config.toml
num_hidden_layers = 15
hidden_act = "tanh_gelu"
final_lr_fraction = 0.0
train_tokens = 650200000
dataset = "wikipedia_en"
Each number is 128 + 24 x the weight over its row's rms, rounded and kept within 0 to 255. Layers, rows and columns count from 0. Numbers have three digits each. The size before them is the row's rms in percent of the matrix's.

# layer 11 MLP down, 224x1152, rms 0.0465, rows 0-144, columns 576-671
095:117175158154184089169188114114156112120133146134142204091091126137120114125107144125114143164137178110137109112083145129101137144101135111113121126146160136181107104147138105143158086099119104118115144126140094115089134099150160122166122143131131140143083147077110130131127153136154097117
102:167121114094148088107157169148128170140097158134180165080135111154092145121111113155124157141142130149119087121122100146128173112131129154143121126103103109121122125109114126139104169119115135118144097120126133158140142091113127178179103118139136116155062075114146141109123104159151107128
096:111124126115145123101139151143118092088067129162111110112109127156119135127130138170172142099101135118154134086137107126115120116146130113145109085117122141140110144138110128125114140144157124147138158107130159083090103092110147183136115079123155113164134106128105143132091126178104133081
100:158119113079143123088131150151150145127136136152131146100145123108116144072110115110102132146130150162168141085146150095094075093133139089144163162134098122097120090133162141148109145154130124106145102170122099132143094152103099134121143072138149126119123142112120135139079144109148113107
101:109156098143138134151168123159115139116140149110155149142072100131137122138112154065157099126096139162104124167119148156129097117129128174097136110162146100152118159145104089125130100119134137152137139133132161112137100124131151146131116111138151152112132150169144158083130161125104132164
102:100137120152086118122105157151160137142113122151119134161128152153106144128149106158111064136119141094174134136132123092160117118133117128097115138113084128113150151092092102158120102096113175156120140148084126142112127134114091094140164136123118147133126112108133133115115137164143109185
097:099097160126100144156178118130091126136146114147113102148100144166101096133139152230118142143139153131118180133134157157092129119114135130100158095131129121133125163172094134130155094141100159064110193109112125112115184141128124154115114088152113143150127133135099135100082135116131116102
099:140136113136172159164099137172182151110120111073105116130164130106120145100122117105127095103119138127129165108128125078120087113143143138114104151144149114088159156120123176115124088105121103114191092138143137114139124142101126153090073151152164104109150130128101143123081137102139120119
102:150179129156108118132145178108123128125141136120130130111105155139136145094110114116130096130123114134125120133149154088145177198137106153086136140128103116138100157137102115101147145135126142112099157113116138091134129134130146134109176125137128157184074144119118145127157150133178124139
097:161127113104115137172083148131124161164127171118129126121132174130115118125119113121161130097111149093122105097127130107088096145173096125119186097106116111102146082124130095088141130149178126147157111104113106128132133136134139157121141176105123121138091114120119148152120093129152138146
103:124161115160133133144104139107144160139172134152113122116163131097110113145152121101123155125107114116131166135143094162154145133106126149103086108144156120156099153115142119164103174107117144102133164162136138092129118092094095107133149126137091095054101136155087158158131147086091123117
098:141150133090095098116093166096166068151114080123142098119122155145087144147117123115112135118124120098141131097141134115119119117178145124124163104120151113113066148130116164157157141134121167136172105198134131105108119152173130141145121123124114100141177156155137132168120107127128130154
100:122164175139122139107156163146148144109074136140120066105132151130165117139115128099109123167149105127137133082100156152142098123121125140099134134146077054109144125121103177140175108153142159125148121152131129139111105129155173171122123125159109133135135131129097130128127082070156154133
098:110119116130132116108097139135184084086082099112122164141166143132153116096128129120156113121128128084135101149111152130115123119141139115115121081134118124084135172138138127129070137098111113160127117128114136135168084111100150112130164107102108093128129120144090082095130153090094124102
100:122147094155138184133137137113094098143137154128106116144114149155151120080135125101138140080123102131154100139126182127139084122120108100119114111133182117156135170157107128088170150133186105139098183131123137164145117128090123131099149146153130108082174109134098142126108156131158094124
100:117117142160139155110100121102101159137117106104122144164135107147133115137126108132094126128126141135186111096108106108133129138121096118098114165126130160145095142160145135173128100111119072068100127108153134137081109124097129139104126155117098143105139122106126100156134144131141119102
097:151111115125158155104126152110149111139106103142156168108091158124168149113137105136132104116100112123117147112158131142113113104121124145132156122124092156105113131146109124152100116124144141147127103153155142131094164112110170206128148145109131113122134117133129145138137113131164151134
100:168166184114128156112123149055094129157118120131146162148146089120148105138140131101099159081114149128088105130111180109063105119140137128178123166118122154124119135142144127124154143122128124123092127129117110140179141170142172092139148145090114168114138113087116135152114158133144108093
099:141143115115111115130109139131143061130121124139134131133127143145072105135128104096170150156174143110134120144169140142135128100160094130129121146102130183087152106162088146134118139182140171131138121188166139105090121122136123139126151148098117127135125137138135135094091128139134117115
101:160135166122093162128117115154165113113112094142148118127153140130170151128171143156134130159116077120096176136126148152123119103122100129094142095120106129123142165126142151114111129145145143095088103119128114114166140122173146108139140162080115160149128141116120126146102121150151126135
095:102105127188114114120100153089162101132131151169124157125097135161146128074109129123161169088125132145133146156097173093121130124093133163153114105140099123147122105162126144092129109163119099135151079118132091134129117088102110115127147129148165152130140166149150126122137139143159128112
099:142106130077147097155132143110126078101153160125160107141142082140132131083148118142107154088163133164150172121146133093115139121124122107161105131123125116133133172157084125130164162153081129111124133132111148066140132159083141158124150116123146165145095124121078180119124154106185066108
098:128107097095142121175127133111122109130144122112142117119147095195148149104153135079150117103143168139163144141167143101148117145113119122133125166148140110117098126086144093133139151114136143193069111155153142122154151138132129111144103113120113118148148124116097120120104151081122131141
098:127174086099167120089155080128113125097098113124132120137147102141182081119097092129108127130156151101160098132113135132097105096140092147156153098146134136139130132151145068121151154136132136134146117144148084179138158134125192101105091172145162150116149125119143096110070109103152138130
098:125138114095134161122113159149133106137104121134093158120129151149157188185106150149134117148150183123118159120136133153109173085129129117150116143126143172129115130171120148154113142139109149124161117094116145147123155140147127154113140128121148140132115135108111174165135131074126116124
099:140135092159109130114142151137147149165111135124083146149141119108118168138140141112148129122132108139058119129111133147152101101107161144150079154134112126135124156177156096143109078116144107102151123139154136098106090156114099169088146110147121166125153123110136106186109154150116110137
099:123145145154119108159089083098105148124151141082127100143151126148124119136176109109129127113054095133140122132144105127130126123104136092156173113114091114151157144120099096140108134142126142185132158119116075171136105091085092127131102120115159161100120134133128122105151132166139140116
102:120155140167151107180120136121147078159164128123130117108116131143104105118078129166092069188118119146151114107134107117122103121128127120158097119142143173139120150121149117138131126164132136135138152124118144172096137096171077143102113138175143131179141133092095105118158126145124087148
123:182113108170127126078106115107118130137178126142111096117163128109133155122116195156106122117109149150138095144155086081166148138116164174102149169134142095115101111127127123110109126131113123138098132132131145131140184143123098099169135083127108126109124101128133119153103136136159141111
102:123092124152141098139134088093151165105057120108130161129135125107121107092114107113142133126098147124140116109128108098121098102110130148113123134148128112108110120151119142110108111148092129125122176081140118155153098119091134162102128145128123100136112106115108153115187137160115093154
107:146141112156108151138107144140139160142115164109127157137128160151129164141144097150118113149116168145093093102085151132135078127174105106156116158149151197166133164129104164122109134094088140101154092143128133096105112113119091173127118140128110117117140110208089164143076126158153104131
100:102159088109144138165134136197175124154102127100152115126081135131134121106151126156135144141127138091156111123116096123124127100123128140096130134082142150116131114129142092146151128170144164138089110142115099103150125115122083125148156119124144118082135147100106146127112089110126132106
099:127123117144160088143129153128106137065147122142137177145141146158124163132100101120105123114122105112158163115094143119156098115132148162127102091100166143113097112118119179117153157168124127124095118125151149149136128054173141081147104105122100092144142139122134138097142124125139175128
100:182162110121105104091153130128133106093135127135183125123135071103116139113086138174161111157116105119152113160136051120187133121121143134112106101106095133124112123137146112168109120123122105137113075123123100166121157193153157149129129129078093126147144114133135102137101127162142159124
097:140139124168131104141094105121122163140164159119122127183139140098105142100116115159131109145142138121143112085096150120130123160142139162122080115126160099140146108115129121147180163116121125118100142128156133136170119112129164100142131120126148154141147158101100150120130111131128112154
102:124112176125090100127117095142077085111104117134148102119142115148135131132156140138088089114117094160155120138146162113179135117118114145136109134093127117071167120141154149118112148123078125105165140143156105154121114143121137126166125099146121128131157151141201101120123131097134107165
099:095180141151160135100156135102112119092091111138138155114092131118137152115139126117099084112107118126127088105161088120124121146117139118151107141109108097131159122168148155098143125111119132143095120102109117151137133158085161152182105141217141181120163165115137131113112116147088143135
101:139105138097104150134133152146154141156097113109169115100103154128114132157128114151151137127115110148136135140118097095156112126129129148133089110146081073118101090085178154137122116150109089135170152147098103077113125169135151171153108161097137140120136144124115130164125143137124164151
101:109127109130128141142087154149116098154118138116156143113093157137155154129103139107151079129118154168105089146144178123123117074112149120138149151159120135143158117109110100124138173143155140128153125124121108096116128132096121142113177142132114132134110091143127150114141160122145156095
101:116099121147144083155088103153156114153141101094091113120100086164096084133144131139131176140133124128159130132115125136121134163123112130140124127125104122099084108130141147163141135130124164096122130115122082177155159119121093146160149136117117136148140142130073125090143106112126118103
098:121086121103057117088142106121121146112105110157100118138117135133084177118131138106144156098149137141134157112142165107110147117133122141118143124153118135099127114127112136136136145181133116132153144160114127092155100140146114120186117148125091167097114167127081117154151113142119149123
102:142097171108162128134127142107156160137131088146105157101122131154135199107141144157122183135175159109154146107097114102129115124163135151076143167108160147121159112201093160133124150126127152132088090123063127156149104134145145120117172118149143124137145172082146159140128119155152123090
101:160156132116144068140140095115143130103117129135136098119123147129138153122146125089110131128139098091132128103117101148114122160152129133154132123123107095125093095146135071131155144140124133152136100141113137090119148152135138098142151104136110107100099137127102120136129104163132158097
120:130088122135130128118086148128084133137083140129130108096163127171111131139107136098135112127129114149091073155161118126140138161126181155163119128113109110124108146157139120146122130127123087142098136100083122119155180162101177136164119144144084120104130132128147142136162112167140133102
097:167118101104148155154122126062162094162135093121116094129142118125136162113090129124141137145123156157141153112106099112105137143115114122138110149112155126127143108131170093098133076114142128183095132156143180131121139117140103112098139156159080087135105130108165115145120156178116135123
096:126105162129157128125147119120168146089139114136105099158134153128131094154145119128102120120123143127134164195138128122124142091105134115114155113116156104113127140085068153145129144125093131126133096145148141122117155156142147152077137146091096144135141117132160161161124159116160118155
099:161093140115165125122148123131125110129178096194115171186117131158133153175118096145112083164157141161181132134145119067137173129160161100137119116144159110156123109131142167122098125121107118153070132130155115080123108168086126115147118142150127117141115133108118117144138125129149094117
099:099135126107133152105184116105108132153150104149125091152112120120147123129098092102108137126143106130140139119104139120185153151091120164107124125116110165109135081099130118105139111105117110152129154127057178126142128117129114136156137091123120148156106112099166173140125159128135154094
100:089117148134139107144106111147137114147149143141104163127149110128162115129146152127156121090121140167145094134139159119127129128121124142121160104176142144079133156147113150136111147147108140151129090136136162133137133129095081110112108088116156146108150150102124108119119138135108119134
103:117137118157145090126144156098152146111154123142121140147145133110130136123111125131110106129107086129133118105099145112107089122180124123151076153136111131142117127094172149112114167135148147169129123159149137123117191096121146085146092098101095109132142117118111130145109114156127169144
099:152123168138123150101125173124192148086095184104117112113100128106132104115093104193159126152113156152163126118147106102127147127119169105098184118136175132093167143130141118146116113152092137138115149123139092137178105130128135194095165120144114098132125138098135158149122174180125134102
102:107114195133132123168130165136149098148123081128144142150091137143094113159148196175153121108147152094158119097108130105137141144099129157124094133148121083111121137123126104116142113141130122083090119147133104120131154134116153145109154110116130129145138141136105136134107142180153072105
099:160138123130163140098155112144123122125131128085125147109135101135104148155135123131109149119102115113145087152129147132154132120140128071167123143131112091114120116173171136148131165142130121146143130125116141169099122118101120129081135116150153097118084096121134107098117153143102068118
096:081102149091124135189113169130102156138128125160165128095111137134101134154131133104124136097087173113122108116143087131112097103137127164141142150112141172139110152149115142128104155151152121109165122140121156100094156118129107121170167156145099099123121152096114159150149117128129131130
098:121119155122103154139127095104158136134117178116135145168106102093111156142132109093125132162136111103150090160121106189146083157165184152122133091137148121113101152094155197128132140116129109137180130105150100149173114105099098139184109152150122142096139158129180167103154189122144145120
103:135134107148103085158133112125092156154150084144179143116145143114113139157115123108158110113132130144152075146161128106151123128193153160164114142114130092136116144091122074170148126087081117133100129121098073168131093108139107137140125135128111125129145109119161129123115125138150113126
097:126154124096107111125108144104106129153096147148088111114113113128148163113093117139138144117177072151150148107118161127138084118140142124125124185128116137078108155161109159085127096150109105112127103125127098141130145089099082109109162138121106133142122091126139156104139121119183124116
103:143105092155121132172154119114145132127151112053158099120088157106124089141101136157093124117097093116143143178100132105151156108148206131124122110127136156128136148117139129108157114135133129141107155159108126154129141129110113108136118131159117140178158117102113111134181128118131156091
108:144099108155118172093142115138132111147094122135147160109109132102085116154144144144138149137116142146120136067133152136105123132178125109161145139114119137182126122138140127109124122128084108099128106113166088143127153148129134101129148102127121122156162150160109141122135120142148188153
100:118145132118124108130125128116182120162125111129116154143101108121111145127134151137128107122107189102120079159128158110093131132115141080093120142114103108164162136136154117107136149145144127128108142087102160108149183152134159146162064144118123091111186135069127119167139172102142160161
098:115154123130111178134132134134143080101121112131130114135102122162089118131134120104134103118162144095109125144105150103145120157092122146107159120166141162099103088157169133108156088135105141114140140100143154133105106141127149161144126145138147140193125113101170121100117135177114148136
099:167162129136132084151172146170147124096182121126131132149147102125187093071147125155154095120149102160164071122130127109159107123120155118110153139123156135116115120117115145111110148139119148135133152128118127160114112114132159114143115142131115092122115184068101113148137118106141130099
098:105098140131172130108158144128130152127101158153099111130088158136119128164110134168132089152171100093092106140134131088125100130096126107125081165149094156113095159143145127087138179116142103108091084136129167131129146162109142106121134180195116123139115107108082143120135123115107141095
102:115156131112169121156096118160125116152130133116122199084135115129086167053127126099121161089115121098118100138124096132067153081146137165150108151124087131075140111136141172111158159135118133105147119102115102108145134128113131116142149109134164133073139091141136106123117161144127102112
101:135102091130141114192158095123177145123106150100100123161091132072156187132084161092106126135164142163145097131155121136161102120108128116127117101101118144130113121119144131138147154144171123114134154105138123141161121083129115128189142107107136130105158125135104140132149127125123167118
100:138137155094118086119151093120067139091153149115135133126141139138101108164121103157127122114148117157176154120149153132111121110149110105072111153147097119128125111091113105083132143163131099138123118120136103087140106115107141119149119143131128175117081137146102150134125078070127135113
103:098124132130126084147083112139083172115147133142124122145114124104122095094121138125181131099173106132103149128118096143110099100154137109159122139110132131151071140135124157129138098125122127171119140101099151082090110156082119118119115140118108099151124134123133123131100124126159089139
100:173121123111149104111106127117140092129153140159167094130140113176064148124097141159110075102106150117159101157140109086149106116187142141127166129136094112176144150160122098126131160098127129129112094124151142119121113176171120093162160164099111127096126132167096095121147109138130110135
098:140127141125125124148129149123094130088107124115160125116127126145080140065102149144164109149164131142112161153129145127157108089140165176127131111134130111130137103104174093133139130162144109143149109141082144094109112115151148124139145100137148119145118134125119139083092121139132142121
098:130104097121138131128165111168106144157119124080108145079137099128191168126142112091115139100143129122117097144148177126132119144155082112164115148147135135090086093086110096109128088096164098159129097126136167132153156126148138113135149119161142138134140154120174156134101090139134104111
097:098146151128121105138099113139079141130115116198150115162095155141110127127131142099185153193109129081110120127078128101152147153131144162084120170131072148100116107144169093130171124147113142138123112128134119170116118096110125114141126108133104130159106125160163140126141122116105116130
099:142129120119166144085143122124097126165094129136137113152117106144126148116143099124130150141150135134123113131095199165128130113126089145107148128140137140143124119104115103118114121140146128156149138125102181122098119105122104129167162145114128078148113135095154158114100127170128114154
097:139170161161098106131120122134175101114090121117137123153168069105147114156150148119128168123119167149163146104154107147147107138166116108133157117094131133136164112157119117106147146142158117159151117071125148163126123132115114167143160113176137153129114123113143128129089147138111138105
101:100104157152137127125100137142147111099102103103113095149169092105164136118092119141158145136136145119131163142110138120125117117129130121147096184120130167128141158095155145138139144113106086110111141118114120084145130140122115093115144130159124124137087113108131121140128148156143146112
093:153117143118125133092119154129150109106132106169127141133146170127163112111120093151132142129113139123125096136177094134124149119147162101110163071117126147112111142148098148125118143120051114117099142135150102131160120124119116152133124121095150115179068116163147149124147164136106140124
099:104099129140150114097094110093134119176087152119120147109137134110122131118145120134163165144093150140124101146139106121186115115138155132123164127122129119129124069105140161127167129103124122153168106098103105120119091095131122147123126182163124146136119147171109133141099108102173144139
101:120129160136151123118086157107114153158125102115094097152124139151124124142153106160160123140124089120119143146121146120083117126153096104106108156144127123111094183129122136125142137156128123123129106129168170135146151113148130141147132122141122140112127094161133084122107146120108124104
100:124147111103118104090166103143109149118127127105131125132116108140138107129131100165129142128113134125145116125116142118163156131102127168112106129152132126136134111129123114070172119112099133157124117147130121145102138155156119136112106115164130145110107127121125106103106146146144162104
097:150169108131137096172117057102100164119159125143132155144129095103155089124118110122131122068130106138088133095136168093089105134167135119155107113064131134169132105190158139133137120138128105116103129139145172171137112109112119111130145070165146095105157142124157088115123111120110096130
106:137139103149131129120114114080106173104115134145157140144100106118103115128155118118114110127110089144130118120096141153138122118126099111179069106129144111165117099141168126108172134138121116096116152151128160124130162096137104114158108128106146101119106123109095148124110118150125068074
102:137115158118093147090117149064135071140102128130141098104077108128144127122164129137143150129157094143173142101095119116156159122114130132118132165131108159176084082156139136129132106102098147129085074145142085137154134160169131112148143126082102110157118166109125126151125174164089097110
099:105125089161145114120165131094144117168132144158135090130141132142101105132119128114113146115113121104121097134155119103122139102127169102132152118101116116139169139111119140138084079132130137155175103144176109120142130127134133133176089104131085111110146107161154090128113100100110083110
101:139086109131153116099114146130087117165129142130143162145127102099153094124159109130125109114121114101119109149106130112129123133138124113147152173133126102126121160105099101117109164157141140162131124129113097124136139101083112116154122136137129114164103140148155115107148126105141132133
100:089117142121087114137134140128158104171128139163126117099122120117110146090152141131121124154111156168106130119145114144131135078074086135119131143123119093130169134151091136151160122152116145119135138107121104098127103125136119157103127109093121144081079118120148083150119127088151067155
099:130134138090135113124173102146125141106124106169110135123150146138063149071125118141168109149158128139142110108132135107128103111138155113157142132153129133106139157122127123152076166138177113133150107103121110148112056144160135110152122127116162102164123130130116102111169206124106142055
097:103150132059084090134097177136185130124177083152122124120134114150142105126181136071146130107110098102099116116147121128104112149158148117123166153118114134117116103127144126115125119165137136160165108119124137142158130148111141114124086159146117138168115107094100122150151113119116151139
100:107142113126092121158120119071135142078153095120117113147161155153137136143106111116164136138096150100157087112144128106099137151100136087144153107126105142124093146105170107130148138160112092090152119136079120147155115103100143085150144103137093129135136127097156122134107073127112124148
094:161086124131134155102118091143086136114129144150161155115103101094128120162126115127092115121161111130145111125125158124122087098106158159146165175161120127168135118120145137121110138140137126089123161160120146148103151099120147092098119102097099143095169109109128118143119158143157121150
099:098149099174142127144120135096109101126113146145138120112132136114118150109119121124155101122158121178163118133140098119154073107139132136130155160102114146158108121149123146136121117123104117146135157116136136086101130146079137124152134126128101119101108128080127104146130123112120136118
098:085127094139133123163098091096125159170081149133139134133118131172102177124111128136116126155119189078112169120132138126129172103171110156160104171123114108097095121153170128123170161081093153155132138130111142104144130146153080140112176143148157098086125115140130124112147141125126118106
103:151086076141136126159122124136143107145147127110142116136124117105095094083121146092119111127087121170149141109130107121094135142143136128161144098095108128127159152109141070104130106099125134141135146144134115142098114137124138132145141133122091147114179136126143108157164134114139128134
101:133099125167157083141127072082121151137138148057130166141115092103114127120137129104098183100117119130111111117137095121121099150139110151155128151149144119129153150128136149119166111114111123152097105103117113120132152150091143110115110135125098126125114143161130112108116140148127119166
101:109184123097158122136124142128155138176149132092092123157153140102084121090097096111118151141118103131145132110138100133164135132125161137119127138128091152147166133149187124181105131143132161112135115133167110134124145120113148161114145133159120162089168117112103151120121129096128131094
101:140151117151122094152145140105119106103169149138147080121111144157130141140110122116139160112124163102109126079121146119146123121136125118114141112149153144148140069145124099086189098083126124090166109180088175140149109076153084135077136153128142100129145111151142146107148138136101135151
098:155100092087129101112099103122142122119134095132118132177094130162137142118117135100178110128140097128145157118116115085156145152143084121140130130140149134098115117154168129120132094131136155143163142143109152165139148171089143132146144108127136105130128115176088118141178131131123143116
096:124143108140146118129100130142140146133166131087171127088162151137177094150132116146136120166101095116150118131118115101128151142129123138116105078121109089119137105105131094109161125117123123149142116150125097180134132134121138148155131099141107150117130164132097059136081122118104103128
098:144125139112125180125192125108091102092165128117111155154137165094134102120115144123145143133133115105146126129144134104129170144131117120130167147145163120095123107117102082109141123102108115105134109130132148121099149154084125123115139127130133126124117106154115182134164114116119158155
101:105137096106078163113132073149115105106173151120150153091094113103149119083148106145136123072084092144118125139107105133123155125101133118161115062110160121070129121092147130134155099103126090122146171158093128108152157131127115111104166137119125105149122188111127072159132140109098188137
099:099142160117117121130111110131114132120140140122092139092103141125127088129116115131096119104153124152127124124102087130129162133107139130124100110089060137135080199128111123184091121102119118136150138184121138120085148167120149056146157139132127143136119169169086107119102150123126144142
100:142104105133136153132148163113121143138126116162148097116123142135108134150170119135119132146145146101151112163154087117124136130166109107101130109106173149143132149141112127134130105104092139126149112112081117171114127153125146100121117150121130126116148101194123130134154135112117153117
099:118160138111117157148136157165145123145113136133160181100137147132134115140162121135094130154132174168132072181152128111155093175150124142148136144124091149134134145121075089118133141150117099127169121136100138141106077141117093134153106109147098110156123164097133116101125103123141124129
101:141154119137113084134134091147116122125118114137109123127111158109097133137116114184167127114175113145111150121140140135153119128125117082131177126152133117125130135160124108110112119104148102139157127077141129128167104124095126158125152129093085144124096157149103154142085136153135154128
102:113141095135104097155135130144107113149111118114142084136102111139170135120155154154108120116138111154148101102128113100133107199137157073143154125118128096136101134162121120126128154151148121120109144137132110145091111149122195133176090104198111124088108127118116127148161084135129155155
096:093105162120150121119152096120100140141107117081139125155089149148121124149137119096110081140126123120147149127148073161142088148076094156115157125137151142151150146134116167129111123116039169119118139117118128075142102136172140152135119120121112155085097094138159116154112113121150161140
104:126103128137151114130170120118126138133153157136095114105121122140124130086111131150129153139117139145092116069110093165141091114104073122147129129098130192158115066102102150120153135170164096132083105135145109145145133112136139169136114160125128127128164116064123144142108135126134148144
101:120127136092135083118114126120171089128090134131136121127096119128089086136154113176112088170125104192126134107096116154126110116113089120065136132137114099103103186116140159147139089126106145151108107161109088146147122099146123122179112097154126124143084103158138141142128087164120104133
105:154119122124113121095127160142089170158118131103091114109138126133158135150196136170136134116084082105094134144110122104105106141138099119138108112173141131105104131164097119167142128171116145143150143132133087150138137126135157134153147094137104128128139114125127145098113126142165103148
105:143135103137163147135114138116113104117111096161121076141127093141095146122142114195100107112158138132117106175152161108078122118102131137101150129136146087132119099111174163171163108161140133185127176133117173128133105139129126130137126111080133168119078147167128109092165117142108166161
099:145093140122152114120134110129108150104143144075148122124145129113140125114118095147113124111119115135141142146095139126134127130095141107099121122180122107137125135131104122166151136085162116141130164112134122128121116162090106076199156073119127143130102163118155155148155158131141147095
100:093152158120132119140154162133104175117127159141177122128156163121143119075154114135140153102123103147136143142080141129160089140160107123102138134122132133135105120081092149166138150130106172130146090149070106134160118122134111127157126130152111138157119113124119089109113143135158168110
102:141098086091136114118157135155098124112138133078138122095115086088141087093128110119126128114135141183141155180125114098127129100127118142154110108170145084158114154137147164133123116113082091152112124116121157123143101120115143078123141104100085075116142109142135111131149109076107129129
097:112125125110104129123150090051130143107127129145172135138145139128109139128132139127195124158108102143183111140148150159127082090112107144123146140123133093109190123093145149098098136110146180110129092128109140131077145136130070111157125140144145148142096118167100121117148104169125110113
100:126129141136141132097166150124125152138103145110088173134106169127134141141137145112086064115121125150107144166139114126157105130161135132122141128131101126138122130137116131130135100112161145074046160179111162128149146125102102159130170081123099069139114141125167134116128122100136070141
102:119116107073171154132104111158159147170128156084107110126073124103106177139118108108099139041125093134112095140148153103147137160162155139129140141111122159204135104130118110127113125090143138129133096156156139148156162143171169165138139095118159125101104112130161126138079132142106175130
099:101116132192141140141110074119142116138151119107078107153176164143141066152150093137135113135140171133105168135138102112145096114150122136121146188127170158137134163096121138115089151112114111112163180087058136148129138114098130117142175113147085125121105095129169110132126196145140108122
101:111109101116146138108126135155125161129137132159158132126131143166131130154153124095124166176148144172118115083125113099137099105151125132131103149109155075140130146127162141144152133123123117121143079113140155119072145125165088099112137135126132114122117103136120116060124116141103108108
098:140155089151095127135115136156130116138131139168116117105130143113159150141130136142120153084141095128069154100116139153123136113127105102148120132148142166169195133111144149145130122131100081134133127113131150100127164109142102132149154125126098104145106110169140130114104104155128151117
098:098148165121112143152130074118130144172096120088149103146128135118158113165119132154162162140099155171111095158131133119108128159124147110134132183083134150146135156148106157128175139159143109112135134099114084172130145136117156137125154121140149132145138126076128149119117146125156043156
101:159129131185120111087122126129077100118079138098099154109148117133151126164148109137124139095158150097130094116159136126166069099164122139140128107132127150129107168131085131179128156139122127129091124165129078155123110105136128115150138112154102140166120122138144122144140160114126151136
099:115112145085116154160151156143133134152111156132124098146145140170144101092111152126095104157141149110134120107157119130128131125135087132132118187101137151128117115108090168152149177105115120087129137141126116136151132105168161135124128116122092151112152154143155108119078118121154083120
098:141126108145159165111092095112094138123161106180104116110143175156110118131124133122131124163138165090116167144130095160120157101141133155145137114119166135143104112128121137113113089122117094100134141115157105097141106163166123156117082086131113070157127085159149139118148135117129133121
098:139125143087159130138144169132120155142150134092140103165150171101136106162164142144145137143094162088157139117097102118160149128127167110128146105156069137173143080150156105116112148161109096084124097118130144104126140165165180149100071156131174116133079126158134127115140116126137109116
101:129100146121161142144108129150090148127141132143168120115110146099132087150081137165148147139110141134146180114104127150115122132115135119149123118132121104135138148133088158097128156125159128108121174143186071144116159152164158100073154105154137154186070151130169104114127093130120131137
103:140158083125153124124079132128183116133160133082144129102142151143135130134085110145126146149109153102144126107135090121115114153156132095123106144134128116143132124135142117110155122141119132150091138136130146164122036110127104137144116157141092180139103150131137140121103100166129071137
103:119172084119119148123138140126178106127133122144097118134120133126099126180162134110102127135103153093133107137112143142142137152092134129136111140191132073173149130081131129130087126114150104155141119088089104125128135115081145116138155120124138131104157181094112101094126118143176117116
101:147137115142121149150129157130141101133051110131194125134129128122138119116108138112171118110130133104138119150115141138161093143155151123109128115152138154137139117124153112089118099139132104134155111147131132103122113103130153137089084145137107102128133159130129168139088115174160122087
099:111164137144088090097136143129110131097122105155146118067170097130161136093132139119128108129125124078132097134117162132124084108143147152091108116138124108095115125173081155146113092148083179096072093165136159112153153135114129146131099129138115121127132118085109175091161160135126081104
102:130122131096117133149149140127161149139125144150109134139129128119173108078142115100097086108116127117163121145107120135106107090147118153132125125148082097120068115104159170144103139129160133136128152145132109147148105135130107106140080123122131146157124125097080142133158143115147140169
100:146098150156156173130086107154081127111112137117121126160149153145132121124134115158083155147146110129075174175127152130129101120089090134092187141125134111118129090116092138114130127122117154109152118126141146133135125111123102153154138115126145113158103117154113149095161110098154148099
097:139171113121120122156106135139138153135177131094123155147116134065109123108127129068120147123064145159122104104136130126150137140141147116131118140132127094157128179150123117133169100129123128121135146093102135125095115129137103119116134116150181142122155123096172127106134139181134145124
102:115116123163072146100088138104144086173111115110139131187131088115100150119108155104119114116145115131142160129147117158122135113141142125114116103189095119125141122110150089116113125141149113115150089080171117174130132123142112094136174130122084195170087157182136154098146153118111130146
096:114179125146099141167146132177144173123117119079152110107154130202111124110112118150120093154132114145153119170146128092125166124130138171105162144128174109138101164150146154130160137139125146134125109162138090165128121118133111115125100109112150087106125122104119131095133116141108122168
099:145142166118148155099146127112126143123107148133164154093118134121100140120110165183152154113145134168121076100151134126081109165120125149111123113162119130148159108136134139093149101166146178078135085091149134141052135118113147134150182123160150091117168126134118148113117145131139139149
102:111182179072157154124131117129159074115151127158136060124122160161120077127123116089134073149141130152112115138167169108145117070183079135134139143081123126122127120145139119088101094105111113144115147122132140109117141098150140167147079125111121107134126140085104110161138117148132146130
103:106148139120109105126135166134148159128133097101137116110080108147107168150128129109112108190092140121110139092097121106138153109112158128097095155159125107147153126166091130127109133106128115065166132132151111098102132198118143161131127129140133143105126145176120096160142144175123084092
104:136125127123114098084121124136135125152097092120110148099082117113120106103128150109100125088110167138146125096133149135107140088154140135102138141101152152132173114110131145109159168108165142135110097118171124125161148137138132131115106123162147140160145118128131138127143129115137127126
097:151135128114108153120150122123170128094100110151134098174121105103125095146115133123139125107141163115139101095116167143145108128099138127111099129148098138122126120109114105106138130164103126140125145139120114112109095171124131101159159126105126135113131152095101122171162135130132123124
097:147111124105145137145151115131143147164115132112127079165097118140078114134146115143100106144146147125117176124133126104176140140160103075128110135173121155163133126130094136147090081123129148141168111125131108124130152125137119132149112145100129156153151131084123130098138108143121139157
101:092115133128146125137124124089114119151145102149175150062094120122140158114141090126138111106186126139125112148117127142105101127155148108128131150122176139114128146095112136177117123161125141124152159103107136112111166127108139136156157166123129129131144132119136149146177108154132103091
097:120129155093125111134108144155133125141124091140151109125135118126117099107105166114098119148112099171156108109136114118132162138082138127093159120149133148117117111159154079148129200138118130137090163129107122152119106157138125123079084101078102163118110119127176120118161115132114091079
099:120095129151138156111121125092161155166139054141144173111141155144121105113122120149135094146121100168154131158149127116127129154159138116096182130127139143126131099126138176103125156091159124102153136131135145157154109135163110131182182135139148132087120098102164107147142162143162122112
095:116169158124113118170106110118103133127134125153135095104146127146152102114105141156189138176099142175134164146106118172090149121143131117130082125141140164164138146127104138113127134123145139143092105123125130088101123111181108133112123095115138099157120088162174125130138126067127123088
101:115142103117136129140132152129180103116113083141090134144092116129151131123142129102125167125145113125135144128136156146141167144120151164109120097127117114151140131095087081124134090124153148154106082104125094113122143108141128129130114113129136100149169159113124159106118084130174108125
100:088127107161105119149132113143129132141089191141099115135133150129126170171111148138129114147135104109132152080101161120122119107098159114122123152127142095102107134156136149077107125090111132129194100115128085129150159154169133168083149130138129090113129126113104114139137106108150145140
096:103148099158202153121113139119140156159144104104147110145140090122128164084122136116166102120140075119167161100131168127125104077137151120135115118136149164165098127154158174140091133161172147124088134117161108148130083117165123126107132128110120137106172097135141115132111155136118147155